Weights of a small transformer language model.
Training: a variant of Muon for these matrices, 8423 steps.
Each number is 50 + 15 x the weight over its row's rms, rounded and kept within 0 to 99. Layers, rows and columns count from 0. The size before them is the row's rms in percent of the matrix's.

# layer 2 MLP down (transposed), 1216x448, rms 0.0425, rows 1169-1189, columns 112-223
097:82 33 42 65 67 41 68 45 37 44 48 45 44 51 23 41 56 53 54 47 65 68 47 30 15 43 29 53 62 36 46 57 52 39 72 42 38 08 50 54 64 47 33 38 38 68 18 33 41 45 21 40 56 54 64 18 62 63 69 60 53 30 63 35 30 77 51 53 46 71 38 60 66 64 75 63 45 41 52 55 58 57 29 65 73 43 55 30 34 76 43 59 61 46 80 46 66 60 67 57 66 32 43 38 39 61 71 36 63 52 45 60
095:16 21 37 75 35 51 42 45 27 63 31 37 47 61 48 46 49 27 48 45 83 39 28 24 88 35 38 49 51 45 56 47 76 58 49 78 53 54 46 48 32 49 62 46 44 45 49 28 38 50 70 46 32 44 46 43 35 43 61 76 53 73 42 52 55 46 35 35 69 39 46 71 19 62 52 55 23 52 31 46 68 83 41 38 68 11 62 58 51 62 60 70 59 38 38 59 64 57 49 34 58 34 64 46 32 53 54 48 60 53 75 56
096:59 39 61 31 76 18 14 76 64 50 57 52 40 60 43 65 56 40 44 33 47 58 62 46 39 19 38 81 43 68 41 26 72 60 75 35 66 43 48 45 73 40 45 48 57 59 41 58 48 74 42 42 28 69 11 21 46 63 41 59 69 40 53 63 52 51 51 58 45 26 65 49 40 35 64 64 64 64 28 38 62 55 40 74 49 68 26 50 60 56 71 78 68 45 71 40 39 30 41 63 62 52 63 44 67 27 66 66 61 70 50 61
099:61 58 57 58 53 60 67 33 75 59 28 68 29 50 43 36 78 32 31 41 57 41 31 45 82 32 43 53 56 53 69 44 42 43 55 59 40 54 35 59 72 55 61 47 46 69 36 62 58 41 37 49 52 96 47 26 58 49 45 49 65 68 52 66 42 46 70 65 57 41 61 37 67 26 32 33 56 47 56 54 55 60 46 34 67 42 35 29 36 74 62 40 44 64 56 48 60 25 61 69 55 53 75 28 26 32 62 65 53 44 46 69
093:72 55 82 62 47 00 47 82 71 64 36 30 59 49 48 53 36 38 61 50 37 75 48 34 47 59 38 67 51 32 81 41 87 45 39 42 80 73 56 66 30 76 71 22 56 63 60 70 47 70 12 36 51 40 26 68 58 35 57 78 37 30 39 38 56 40 78 39 54 55 50 66 52 46 64 46 53 61 29 24 85 52 42 67 68 35 47 44 50 44 49 62 52 65 47 65 53 44 74 56 57 46 53 60 61 68 77 76 51 66 33 60
102:67 56 58 38 42 88 48 67 52 39 51 42 45 45 77 40 74 71 49 25 43 47 56 38 69 38 72 62 43 39 29 53 48 57 43 53 46 56 27 59 40 34 65 63 64 63 41 69 55 64 33 33 65 35 47 70 60 54 67 46 64 46 47 49 78 47 34 44 15 50 53 50 48 57 36 46 62 56 75 37 39 29 75 30 24 45 37 36 53 34 38 53 49 56 46 48 43 56 44 62 63 52 56 27 55 47 50 63 47 53 74 50
099:72 57 54 87 65 49 74 61 67 76 37 30 72 56 42 28 40 40 77 48 62 40 67 42 46 44 42 54 55 77 66 47 27 38 53 35 49 75 21 49 36 27 47 54 46 50 31 68 80 58 59 33 43 43 66 47 54 34 56 54 58 46 40 37 35 73 40 23 57 45 54 59 45 26 46 71 55 33 57 39 79 64 41 56 27 75 54 42 67 36 55 67 66 53 40 38 43 49 63 56 28 65 65 66 46 54 62 50 32 53 51 65
094:56 49 61 51 64 99 60 75 75 50 49 48 48 39 57 49 39 46 53 46 64 36 63 00 37 48 40 25 34 74 48 60 44 38 54 42 35 53 60 33 78 40 61 58 56 68 56 41 57 76 82 37 26 72 55 16 49 52 46 54 50 35 63 60 38 51 63 46 33 39 42 40 34 38 31 43 59 46 61 16 70 77 83 54 39 74 48 45 59 44 41 16 60 56 60 65 31 47 51 42 29 56 50 48 40 44 24 48 50 69 57 40
095:41 69 40 47 68 99 47 62 46 48 52 43 41 42 64 78 55 39 31 52 69 26 64 58 69 43 46 86 63 41 55 48 65 51 36 14 68 45 36 50 55 64 37 74 58 41 46 55 52 59 25 38 32 45 36 64 48 28 59 53 59 45 40 25 62 63 41 26 67 59 42 42 43 57 63 45 43 53 52 51 38 55 49 32 37 52 34 53 14 41 49 44 67 33 36 52 57 58 27 62 40 65 51 54 56 43 33 43 48 71 58 36
100:58 41 54 60 59 60 54 55 30 38 76 68 36 57 54 72 32 62 65 14 47 37 44 41 52 33 27 46 78 30 50 63 74 39 55 58 43 46 42 17 49 53 65 47 47 37 18 71 34 43 40 61 66 58 51 29 25 68 52 42 52 26 49 62 13 70 43 29 48 78 64 39 63 67 45 32 29 72 54 45 42 35 24 78 61 64 36 46 56 43 53 57 27 31 64 24 41 34 66 42 82 45 27 37 26 52 55 41 34 34 57 85
092:41 50 30 37 43 51 43 63 38 69 75 56 28 38 58 45 66 69 47 55 77 57 67 67 69 52 56 42 47 40 96 56 81 62 56 58 60 58 48 40 55 65 78 42 61 08 49 41 43 48 29 33 48 60 31 42 58 64 59 41 57 57 24 75 62 26 56 59 56 76 60 35 49 12 41 39 26 43 38 35 09 41 55 49 45 41 77 45 78 78 65 31 60 62 73 42 60 73 69 36 24 71 44 26 48 56 11 44 45 43 67 34
101:56 38 52 44 68 48 50 79 60 57 67 69 71 74 29 63 58 63 55 38 37 38 47 48 59 69 38 60 56 83 73 48 40 49 38 62 58 53 49 41 81 32 32 40 26 48 49 44 63 60 49 34 53 61 62 50 65 42 50 52 43 49 42 41 61 48 64 69 53 58 46 51 71 54 53 51 57 53 39 56 56 52 62 65 48 40 41 60 48 36 59 65 33 27 68 33 42 51 20 47 40 38 66 62 33 35 43 40 35 46 38 49
098:67 60 63 38 58 73 70 38 39 54 62 24 56 19 52 48 36 47 39 35 64 46 34 54 48 73 49 60 18 35 27 54 79 72 76 38 75 68 48 46 41 41 39 58 52 48 47 64 28 41 40 39 49 86 36 52 50 47 62 33 43 70 47 56 63 30 82 69 37 63 55 47 45 19 37 26 62 62 33 42 53 54 55 45 44 41 38 47 30 43 53 96 40 65 34 54 63 45 56 54 59 68 40 71 42 41 59 74 27 70 45 20
104:22 47 49 63 55 25 64 45 67 31 67 85 42 43 28 63 03 36 29 41 61 15 69 89 33 72 51 64 13 49 70 35 34 37 20 41 35 60 50 66 35 28 48 76 35 71 52 66 54 62 36 47 72 25 38 65 18 40 62 54 57 26 57 46 52 48 54 16 48 63 23 34 47 49 20 30 45 42 50 43 62 21 40 43 50 56 59 51 69 43 53 39 42 37 55 74 41 34 44 53 46 57 41 41 40 56 50 23 57 66 47 42
107:22 39 65 66 42 68 28 76 20 59 44 66 35 46 41 70 52 37 35 85 62 49 58 53 64 60 49 69 59 68 65 42 56 55 40 82 40 78 48 89 74 60 59 65 28 71 43 47 37 47 44 72 38 60 52 35 24 55 52 79 55 57 56 26 43 51 30 48 39 65 18 31 50 56 54 50 62 38 54 41 27 22 50 32 54 28 50 54 53 51 48 32 69 65 56 41 24 57 46 32 39 64 71 63 38 63 51 80 36 38 65 58
104:64 57 69 21 39 04 65 46 73 66 30 51 43 56 69 45 68 72 76 60 61 61 57 49 60 48 46 46 41 38 62 24 39 19 38 61 60 31 41 61 22 49 61 78 53 39 48 46 52 69 64 59 37 48 50 38 47 55 42 00 70 25 29 73 56 57 15 54 55 61 39 36 28 31 53 47 65 68 40 71 64 58 92 62 66 70 62 49 23 62 06 55 58 49 26 54 34 31 83 48 34 52 49 54 50 54 57 69 36 72 36 66
100:69 24 47 66 65 58 73 51 27 37 56 28 52 51 46 57 69 59 60 47 42 40 28 56 39 79 54 70 44 48 28 68 66 71 61 62 45 62 46 75 43 51 57 56 45 26 88 37 32 49 72 57 43 52 39 66 46 21 39 68 71 46 63 61 64 34 30 55 43 67 38 81 57 37 70 29 35 26 62 52 45 44 52 39 55 36 67 45 88 50 16 27 32 42 48 31 60 37 62 64 30 75 47 57 72 33 60 35 54 97 62 55
101:52 53 64 50 36 36 67 46 84 58 68 44 30 34 75 30 29 56 62 57 49 55 79 48 43 25 67 65 47 63 58 60 38 44 46 69 52 68 53 51 42 53 55 44 53 52 57 64 68 71 41 21 47 44 35 72 79 69 46 30 75 62 58 49 55 46 61 54 17 62 51 43 40 43 54 50 52 41 42 37 48 41 40 13 28 70 50 66 17 64 48 64 43 71 59 54 45 64 48 38 64 38 23 41 52 82 30 39 69 57 56 37
100:81 48 41 30 49 73 43 32 64 74 58 82 42 73 30 32 54 54 44 62 35 41 50 53 46 25 34 58 78 58 62 55 57 21 56 35 43 54 44 69 35 35 47 81 54 18 66 26 49 51 67 42 32 30 48 30 41 51 41 56 86 41 59 68 53 61 54 53 57 47 31 58 63 50 21 35 51 31 48 51 76 56 53 54 35 55 45 61 24 55 53 56 50 57 54 42 46 59 39 53 52 57 60 65 42 28 40 41 30 27 50 55
104:70 53 61 56 42 25 54 25 26 33 64 50 28 42 75 14 58 36 48 31 49 39 52 43 59 62 62 65 66 72 39 47 73 57 32 71 37 38 54 50 61 64 65 55 37 30 51 47 57 48 58 61 60 38 70 41 50 36 61 88 52 64 48 32 57 33 43 65 40 49 63 28 68 44 28 38 32 77 61 52 42 74 41 56 53 57 72 59 50 55 36 61 55 33 22 46 75 42 58 72 22 67 48 69 70 43 48 28 75 35 58 48
101:30 47 38 75 52 68 62 29 60 61 46 36 37 46 66 34 39 61 40 33 62 57 63 52 49 59 63 46 58 30 39 51 42 56 54 46 55 36 41 67 04 63 31 51 56 23 45 50 41 58 32 71 56 56 50 40 19 52 67 46 42 37 34 55 59 43 38 28 38 56 59 46 42 57 85 65 45 64 64 58 38 41 33 69 38 20 44 17 43 76 24 56 42 32 54 55 32 81 58 69 63 43 74 42 31 57 37 63 23 57 50 49
# layer 2 MLP gate, 1216x448, rms 0.126, rows 1170-1190, columns 112-223
097:34 56 54 61 59 71 56 49 40 67 71 48 45 47 43 34 63 44 54 17 65 40 38 29 46 46 47 62 35 62 68 39 61 56 47 63 54 52 59 55 35 30 39 62 49 18 58 66 64 61 70 33 59 42 65 31 45 44 82 43 52 56 51 59 48 71 51 58 64 77 59 61 21 18 59 44 41 32 34 79 39 52 63 38 34 55 66 19 40 40 54 72 45 86 45 76 89 54 38 24 84 43 61 64 60 57 54 52 30 36 41 49
096:42 36 40 45 30 36 27 31 30 34 63 28 26 87 40 44 31 79 43 46 40 61 28 58 54 77 60 48 75 32 43 42 42 59 52 47 27 19 51 51 51 62 42 48 72 39 62 69 26 60 56 64 34 29 19 73 58 62 48 50 51 66 35 43 36 47 50 51 53 62 45 72 43 60 47 56 50 42 37 43 32 60 52 27 53 49 46 57 20 36 52 63 45 51 36 25 69 51 68 62 48 31 48 67 44 72 70 42 61 48 49 23
098:56 19 43 30 60 53 63 51 64 55 56 45 52 32 54 38 44 58 71 43 59 29 38 54 58 62 23 54 42 68 54 44 66 58 54 33 39 29 52 53 52 64 59 53 38 39 70 62 45 68 64 51 53 58 46 64 47 53 45 71 33 70 43 50 55 48 29 46 58 30 44 74 81 77 40 56 25 59 36 43 24 71 51 44 58 55 47 42 27 53 60 52 65 43 58 40 41 49 45 49 52 43 54 49 62 35 57 23 46 42 23 51
096:38 65 62 44 26 52 42 69 48 43 38 26 71 56 89 40 62 62 50 20 58 47 54 45 30 57 48 56 39 63 61 52 41 62 47 39 52 68 42 62 51 71 62 58 34 53 57 50 47 60 40 66 54 55 21 28 29 36 24 48 49 47 42 50 73 52 38 29 61 49 69 64 46 58 58 21 58 40 39 50 76 53 54 79 44 50 49 44 58 49 29 42 12 32 64 55 48 65 42 69 36 59 34 45 52 27 67 52 64 99 45 56
107:83 51 72 48 49 68 59 63 35 31 58 50 28 39 40 86 62 52 39 61 62 38 80 33 71 48 32 71 17 38 47 71 63 48 65 29 20 49 52 61 48 60 60 56 67 57 51 49 84 37 43 39 57 62 41 36 29 43 54 22 76 41 59 44 40 37 75 41 57 40 58 37 45 60 26 26 58 74 49 66 66 57 04 51 52 62 53 49 65 62 61 51 30 46 53 65 57 37 13 63 82 73 59 53 74 64 64 54 62 46 68 79
105:40 49 41 67 51 58 60 62 42 40 16 41 62 40 55 47 36 58 33 44 39 53 66 45 33 54 58 45 45 81 52 53 47 70 43 36 47 19 41 62 44 41 64 54 36 72 64 36 43 60 41 55 26 67 56 80 54 42 43 82 33 59 40 30 35 40 45 36 53 56 67 43 59 39 55 37 46 53 71 50 69 79 57 47 39 69 35 41 80 58 35 55 40 32 46 33 40 58 41 55 52 64 74 61 49 68 46 44 21 72 46 43
098:51 47 23 86 32 48 39 82 34 52 47 58 52 58 72 29 56 53 74 37 57 38 47 43 80 44 68 47 46 50 67 46 48 47 46 46 32 39 33 38 71 56 58 45 47 49 42 38 56 08 47 36 54 62 35 45 44 50 59 27 49 48 59 33 52 67 48 60 58 47 42 33 57 47 57 51 66 65 48 43 58 71 67 40 63 57 31 35 46 55 51 30 42 55 58 41 50 33 69 50 46 45 26 46 61 52 39 60 60 49 39 57
096:58 55 56 55 58 64 37 37 27 87 73 40 58 24 06 45 41 48 37 83 27 53 28 53 71 25 52 53 53 64 56 52 54 54 61 49 56 35 82 27 42 50 20 36 45 58 72 64 56 41 35 45 48 46 62 45 47 76 59 33 52 61 45 58 59 34 55 33 34 47 55 60 61 70 68 46 56 51 70 49 41 71 57 11 33 67 73 44 90 79 57 40 69 47 52 58 66 39 82 39 71 66 64 45 73 57 44 74 54 63 64 58
099:65 51 42 48 75 39 59 66 70 62 23 57 47 34 35 40 47 64 63 49 68 44 63 49 71 68 56 45 46 06 39 36 43 38 52 49 52 46 31 21 46 42 57 80 64 43 26 53 59 36 49 34 42 46 65 53 16 44 33 23 63 69 42 53 38 49 62 45 68 71 60 43 28 55 37 65 64 46 61 58 40 64 51 67 29 28 44 44 48 51 65 51 71 14 53 64 27 48 48 49 42 36 41 37 55 52 55 47 75 31 57 35
091:78 68 62 50 29 64 39 69 39 50 72 58 35 60 68 35 37 44 36 57 41 29 29 43 85 38 71 70 55 53 25 54 29 50 33 40 52 57 17 37 56 58 53 39 52 58 47 63 51 32 53 43 65 50 58 51 53 70 61 30 55 39 45 36 39 72 29 52 60 38 69 53 68 62 35 43 65 48 48 35 62 61 37 44 41 63 60 74 38 76 36 60 40 54 44 48 64 80 64 70 56 32 59 63 46 77 79 43 40 47 41 62
112:26 44 45 48 08 39 58 43 38 32 40 45 61 46 69 50 70 60 82 43 52 68 50 41 57 45 30 41 27 47 53 53 73 45 60 55 39 55 34 51 45 76 48 72 76 35 28 38 64 64 52 84 48 29 27 22 48 47 31 51 42 49 37 85 32 67 55 39 34 58 27 43 45 65 51 35 58 62 43 52 55 66 56 70 57 56 56 52 74 37 48 43 44 49 41 43 55 50 48 40 58 57 57 56 70 44 32 47 58 48 65 19
100:30 69 63 25 43 60 64 19 44 51 54 38 39 32 32 39 35 62 46 62 57 67 61 43 41 70 45 59 39 51 48 45 31 82 47 44 63 53 50 34 31 49 51 67 53 46 44 47 67 56 55 50 40 73 51 61 27 55 61 40 54 53 55 60 68 42 48 37 44 53 78 55 47 50 24 45 62 66 61 46 42 52 53 62 49 67 40 58 52 79 49 47 46 50 50 60 35 69 46 68 41 32 42 58 33 33 75 63 34 77 41 42
110:70 40 50 55 39 22 45 55 39 32 59 58 48 53 55 71 75 58 53 37 23 62 37 46 53 56 32 76 51 47 56 55 45 37 12 61 41 55 43 48 48 60 62 43 50 61 64 39 54 72 53 58 37 46 27 43 22 56 41 09 39 52 70 33 30 60 45 42 55 45 49 29 84 20 41 04 43 56 32 42 45 48 47 45 66 68 56 44 33 52 42 26 47 24 43 51 50 59 27 97 31 32 45 29 35 65 50 61 64 64 47 40
097:49 35 31 50 61 60 39 27 39 38 55 35 48 17 26 44 44 27 48 56 73 52 32 34 16 44 55 55 57 44 67 53 38 75 34 69 48 72 32 64 33 51 48 38 58 40 60 39 45 40 36 51 40 37 19 22 57 56 72 50 30 54 70 37 68 47 35 40 67 68 25 55 37 57 29 54 80 46 40 61 44 29 59 59 16 42 59 43 40 35 36 23 52 40 56 57 56 61 58 83 54 48 66 67 49 59 48 69 46 37 55 67
104:14 44 63 34 48 50 36 46 28 60 91 53 17 75 30 49 52 58 77 47 65 50 42 57 55 29 52 62 55 53 49 47 38 27 34 65 56 58 63 42 80 73 37 34 69 47 33 25 36 73 74 36 49 76 33 57 49 46 60 79 44 41 39 43 39 70 72 67 20 22 55 45 49 53 70 64 62 65 63 63 26 29 27 37 63 41 25 70 24 68 30 51 47 71 26 41 52 35 48 41 58 50 56 61 58 67 45 64 38 42 51 32
099:59 33 50 57 60 41 57 49 44 43 46 35 33 68 58 47 50 47 85 42 44 40 47 02 49 42 58 55 38 54 43 34 26 59 39 66 49 22 54 57 18 59 76 59 26 52 47 70 43 43 66 54 61 32 59 59 43 43 64 42 76 46 10 56 36 67 21 55 61 28 55 50 58 64 67 52 40 35 60 69 41 34 72 39 66 50 55 35 63 61 71 39 49 54 60 56 25 44 72 61 50 45 51 59 69 69 44 23 39 56 17 19
102:45 61 58 47 41 52 43 51 78 35 43 19 44 67 50 64 51 65 59 42 88 41 49 64 75 89 27 53 70 87 78 55 51 46 34 43 52 47 18 48 31 51 37 99 38 63 71 42 46 62 43 63 43 47 61 29 22 55 42 26 57 48 52 63 31 57 55 34 57 65 64 59 26 53 44 51 69 40 44 45 31 56 77 72 65 48 30 22 32 51 48 33 55 33 46 55 56 40 26 25 60 46 45 51 27 31 71 34 53 46 32 31
103:57 60 57 60 46 41 71 41 36 74 71 27 40 53 31 56 47 31 43 43 39 49 23 46 52 46 73 61 60 48 64 33 10 47 50 33 40 51 40 56 69 32 75 45 46 21 54 62 32 60 72 59 56 53 33 54 47 58 71 49 53 74 53 63 45 50 56 50 49 59 64 24 53 83 34 57 45 47 30 29 58 68 59 24 40 19 65 49 38 48 51 51 76 65 37 49 46 37 65 61 38 64 54 62 46 57 60 73 65 41 79 55
105:50 35 37 33 68 52 22 36 59 41 68 69 52 41 54 50 58 43 71 75 40 44 54 36 45 58 44 54 39 45 58 35 12 20 37 63 64 50 54 30 40 20 77 55 53 67 56 27 60 49 58 62 36 49 45 42 33 46 41 34 31 52 47 65 38 27 55 42 58 55 60 72 71 20 66 64 48 37 52 54 64 52 71 66 51 32 36 38 59 73 43 39 98 37 57 62 27 58 48 60 71 43 19 54 56 56 36 50 44 84 51 18
101:45 56 47 71 41 59 40 34 71 50 44 51 58 37 69 22 42 43 39 60 35 53 58 27 68 50 37 59 55 42 49 48 17 65 53 36 83 41 30 61 36 30 78 55 48 42 62 51 88 68 44 44 54 39 63 43 66 37 59 34 53 74 62 45 50 50 42 75 58 42 36 65 52 51 77 42 51 83 47 79 34 73 30 47 18 33 73 50 57 60 72 75 42 44 66 34 43 48 59 61 65 72 53 33 51 42 59 55 28 17 44 48
098:39 26 58 37 55 77 35 20 45 48 82 29 43 63 52 15 53 74 64 60 64 73 19 85 30 61 51 36 48 15 20 59 51 48 55 50 55 64 94 59 60 85 41 30 49 75 19 60 42 27 51 59 43 29 48 72 40 32 55 53 29 44 53 56 62 32 43 51 50 55 49 43 65 63 33 48 26 23 42 43 44 35 46 27 46 65 32 63 53 54 23 50 76 61 47 64 44 61 35 20 47 27 65 56 50 45 58 72 43 51 61 58
# layer 2 MLP up, 1216x448, rms 0.128, rows 1170-1190, columns 112-223
096:68 31 60 80 34 69 61 54 55 70 43 47 15 82 35 49 26 43 50 28 80 61 30 38 88 33 49 33 11 56 72 63 54 65 59 25 58 50 55 35 15 30 59 57 56 33 52 47 49 69 80 38 40 54 62 43 38 25 70 67 85 48 41 49 30 66 42 31 49 58 49 70 29 45 76 37 38 50 67 68 74 45 20 52 43 39 72 54 42 59 65 54 45 66 69 58 73 37 52 47 71 54 58 58 39 66 51 44 44 43 50 46
100:65 61 76 30 47 39 20 40 47 42 73 49 89 58 25 75 48 46 53 29 50 37 56 49 72 23 44 62 53 59 53 58 72 59 60 54 61 50 48 44 66 41 50 17 45 59 59 74 46 49 25 26 47 45 51 16 58 58 23 79 63 33 40 65 63 44 62 61 42 27 76 28 18 36 64 29 49 70 13 31 51 62 70 75 40 47 37 71 69 65 73 59 51 44 57 57 43 21 44 99 67 65 34 35 47 31 49 47 52 74 58 56
099:40 44 57 50 52 65 57 35 89 61 63 51 00 25 47 16 50 54 47 48 69 61 46 56 72 37 23 65 50 59 55 35 66 51 56 35 52 43 23 50 47 58 54 47 30 55 71 64 52 51 58 51 63 63 58 70 68 39 60 55 50 57 48 56 31 27 41 39 59 43 60 55 75 63 36 33 42 41 41 34 59 51 15 56 41 85 54 61 39 53 50 21 63 48 57 32 39 55 53 36 40 45 44 48 45 34 99 70 20 27 45 52
092:57 49 78 46 24 65 55 66 58 53 40 25 56 58 77 26 61 48 60 55 38 51 47 54 37 40 44 64 38 44 51 45 60 63 18 41 73 82 52 55 40 76 76 36 44 72 65 57 53 68 47 70 52 52 18 45 44 43 36 60 34 58 31 75 73 46 38 36 58 60 51 46 26 52 24 24 49 46 45 26 74 45 61 66 41 28 36 44 46 30 31 53 43 32 69 51 27 67 60 80 36 66 41 54 41 51 48 45 58 72 30 50
101:50 64 69 42 69 64 39 80 09 64 57 35 13 43 51 80 69 51 45 52 47 58 82 62 76 40 38 48 28 39 35 55 61 40 43 30 37 25 57 61 38 63 47 59 50 57 48 48 62 43 36 32 39 43 62 47 53 32 41 41 72 33 55 42 36 22 55 33 37 29 73 62 72 55 37 19 40 74 37 38 68 47 26 38 49 28 24 32 68 44 51 45 51 69 49 61 79 57 16 64 66 50 65 44 57 51 69 51 66 60 58 50
097:49 33 34 61 61 59 67 51 56 41 22 52 71 63 56 30 34 47 35 39 43 51 55 54 33 38 45 62 40 64 59 40 41 65 49 42 68 30 57 60 27 44 40 41 37 56 55 23 46 59 35 47 45 58 75 78 74 43 40 77 55 56 61 23 11 26 28 70 37 51 70 44 69 35 61 30 51 44 49 50 82 67 38 41 22 52 36 35 62 46 46 45 35 49 45 39 60 57 59 44 44 62 83 36 60 38 69 61 22 59 44 37
095:68 47 65 47 54 36 43 36 59 52 53 41 50 55 48 62 52 39 38 47 39 69 42 30 46 68 38 31 23 47 51 51 61 68 45 50 35 66 48 48 32 30 26 66 29 55 54 72 49 82 67 72 42 35 68 12 48 50 24 55 55 36 52 55 53 38 56 44 39 57 63 24 21 58 45 41 24 46 44 41 38 52 51 57 47 48 60 70 61 40 77 73 53 51 27 56 31 48 53 56 41 57 76 47 39 14 48 65 56 60 57 58
110:35 60 46 72 44 55 51 61 63 52 42 59 33 53 95 65 67 41 46 33 47 43 76 58 65 54 60 55 58 15 57 75 76 43 36 38 64 56 33 70 38 74 53 65 55 70 48 34 47 56 40 16 43 46 27 75 34 19 38 49 50 47 40 42 61 72 58 29 59 27 53 38 26 42 34 39 52 68 52 67 52 42 45 73 47 43 36 54 21 43 36 53 55 56 62 62 41 61 19 61 35 67 44 69 38 46 57 31 54 53 48 29
099:68 32 30 58 69 41 68 74 70 63 26 68 50 52 62 55 71 69 62 14 70 37 48 44 52 81 41 53 43 30 43 37 55 32 62 38 47 35 56 25 33 50 70 90 71 55 16 59 50 34 34 53 46 51 62 62 14 40 47 24 54 58 65 43 29 59 58 42 50 53 78 40 37 71 38 41 64 59 64 52 43 79 60 62 44 46 33 50 57 61 78 50 59 11 43 73 30 43 46 51 61 46 38 29 57 28 58 43 64 37 51 75
097:36 35 44 80 37 41 45 60 66 40 68 77 45 69 73 47 53 58 59 73 45 44 68 76 70 65 63 46 62 53 61 74 36 70 78 67 19 56 59 48 36 31 49 57 31 66 42 38 28 48 41 36 52 25 37 43 36 44 53 49 46 65 41 56 72 63 40 61 54 63 29 49 66 42 33 51 40 49 39 45 51 54 47 36 48 60 65 29 40 75 30 44 51 44 73 57 36 41 57 48 36 60 50 55 51 48 59 38 39 54 72 36
111:68 53 50 56 69 48 48 37 70 55 58 62 66 47 56 74 42 38 33 59 66 48 39 28 64 61 42 41 65 44 43 64 36 66 31 48 34 56 79 37 42 44 65 35 30 58 44 55 40 56 49 11 59 67 52 68 41 43 78 45 42 56 46 62 43 49 68 68 43 51 58 65 64 31 61 69 36 57 55 45 40 13 38 44 51 68 40 45 21 57 51 77 63 50 54 70 35 39 66 33 14 31 29 47 43 55 40 71 30 55 35 84
100:53 60 40 41 46 60 61 27 49 11 30 25 47 24 22 20 65 49 41 32 28 38 51 63 37 60 17 45 36 47 56 31 27 65 61 49 61 40 62 59 68 30 66 67 36 48 44 45 40 59 63 43 80 63 54 50 71 41 64 45 51 67 33 43 85 26 32 61 70 47 52 33 38 30 35 18 60 54 42 66 48 58 45 50 59 54 60 97 72 57 50 59 48 42 34 53 59 61 61 59 57 63 35 60 50 45 64 62 45 80 50 43
105:62 40 45 59 54 33 52 62 47 48 32 65 48 59 72 57 66 34 52 22 31 46 43 42 66 59 51 78 44 51 45 59 73 44 37 69 61 54 30 61 45 53 54 39 44 55 49 39 48 74 50 59 43 67 28 39 54 52 42 25 38 42 76 46 05 57 55 39 78 46 50 34 61 31 38 29 37 53 41 49 59 62 57 32 51 69 50 44 62 56 60 38 38 23 45 57 50 62 48 95 31 31 36 23 22 65 54 40 62 68 33 41
098:56 49 63 49 60 32 42 40 50 60 42 58 62 63 26 80 56 49 22 98 40 51 43 16 40 47 60 59 52 78 42 39 47 66 68 52 49 78 58 74 44 41 78 37 38 53 28 28 54 43 49 61 34 37 40 47 46 36 57 37 58 57 41 30 39 65 11 45 32 51 30 48 44 58 54 39 66 22 51 72 32 16 44 56 31 65 44 50 36 46 46 37 44 32 50 43 31 60 33 44 55 51 60 70 26 29 62 51 15 67 48 65
103:55 72 58 45 27 55 65 68 70 76 77 35 62 71 09 59 34 46 81 57 33 63 30 52 42 55 49 33 62 36 40 98 41 18 43 56 50 23 59 76 30 46 39 66 52 58 69 48 60 60 67 71 42 34 59 62 42 60 53 66 54 52 65 68 50 61 48 78 51 75 67 50 44 61 45 51 50 68 33 41 54 48 60 58 48 45 33 67 55 79 55 65 47 68 50 50 29 66 36 35 46 65 65 48 31 27 59 74 30 75 26 29
101:64 67 39 44 58 55 70 62 05 62 31 42 49 77 37 52 27 45 67 41 57 67 33 57 62 74 69 46 57 50 40 60 43 75 50 46 49 08 66 52 43 44 78 27 36 25 58 44 49 34 65 45 49 40 35 60 45 36 40 43 73 52 58 44 71 49 47 67 58 76 43 44 66 37 78 42 41 64 12 57 53 60 58 37 68 72 82 38 73 51 53 45 51 32 69 30 11 39 52 46 45 50 55 46 73 34 62 44 75 75 70 50
109:56 29 62 45 67 50 56 51 41 62 65 47 45 57 45 22 46 51 52 30 41 44 60 18 56 27 71 72 40 37 47 44 31 46 51 63 46 54 84 67 63 35 36 33 65 39 47 76 61 52 57 39 51 80 37 82 90 38 75 49 87 74 37 62 48 60 70 54 56 62 26 37 54 39 32 65 69 77 56 75 48 62 30 25 56 64 65 69 46 40 71 61 57 85 59 50 38 59 60 52 58 41 33 62 60 92 24 57 43 59 46 68
104:77 42 28 79 47 43 28 56 49 37 40 58 43 58 43 28 57 79 63 76 45 21 58 62 47 34 20 61 53 39 71 63 34 37 49 52 25 39 72 37 58 54 42 65 36 51 87 74 52 20 76 68 32 49 20 37 59 35 41 63 72 60 64 55 60 51 52 28 55 34 58 51 60 39 29 20 55 50 67 54 64 62 52 66 42 55 50 56 57 70 65 47 37 66 80 39 50 87 37 37 50 51 64 49 51 51 49 27 42 54 34 33
103:62 45 63 51 74 66 59 59 71 74 48 52 42 44 66 00 69 59 48 31 90 68 49 32 35 81 45 40 50 56 49 27 72 44 41 31 40 74 65 38 76 68 34 16 34 40 61 58 45 59 34 40 69 76 63 47 35 32 37 77 48 32 52 31 49 89 43 80 49 47 60 43 39 32 41 51 36 49 53 36 72 60 76 42 59 74 81 41 52 53 65 56 33 49 59 38 82 59 30 33 23 44 67 66 41 34 84 46 33 49 31 87
098:39 57 45 64 44 57 53 45 40 49 41 81 54 68 70 22 47 57 35 66 47 54 57 43 57 60 71 43 62 53 51 71 41 63 74 69 56 48 63 44 53 45 65 19 25 65 44 28 26 21 35 54 52 56 35 35 25 53 60 42 49 49 53 46 56 57 62 59 52 22 37 37 44 63 58 41 31 34 80 31 51 65 31 59 59 21 48 24 28 68 53 49 57 33 35 37 23 50 61 32 32 57 75 50 41 37 23 51 34 47 45 38
101:72 73 67 63 48 83 62 40 38 64 41 66 71 37 30 41 54 60 40 54 41 73 46 51 55 55 30 47 33 59 66 67 56 64 58 56 47 29 52 57 12 22 51 44 39 60 50 36 44 78 54 38 62 40 37 36 56 40 49 49 48 45 44 53 61 21 28 40 51 37 19 55 70 51 54 50 45 61 48 39 39 60 61 21 50 67 47 64 11 39 45 68 53 67 47 55 51 61 50 45 41 56 38 17 48 36 65 50 67 53 42 48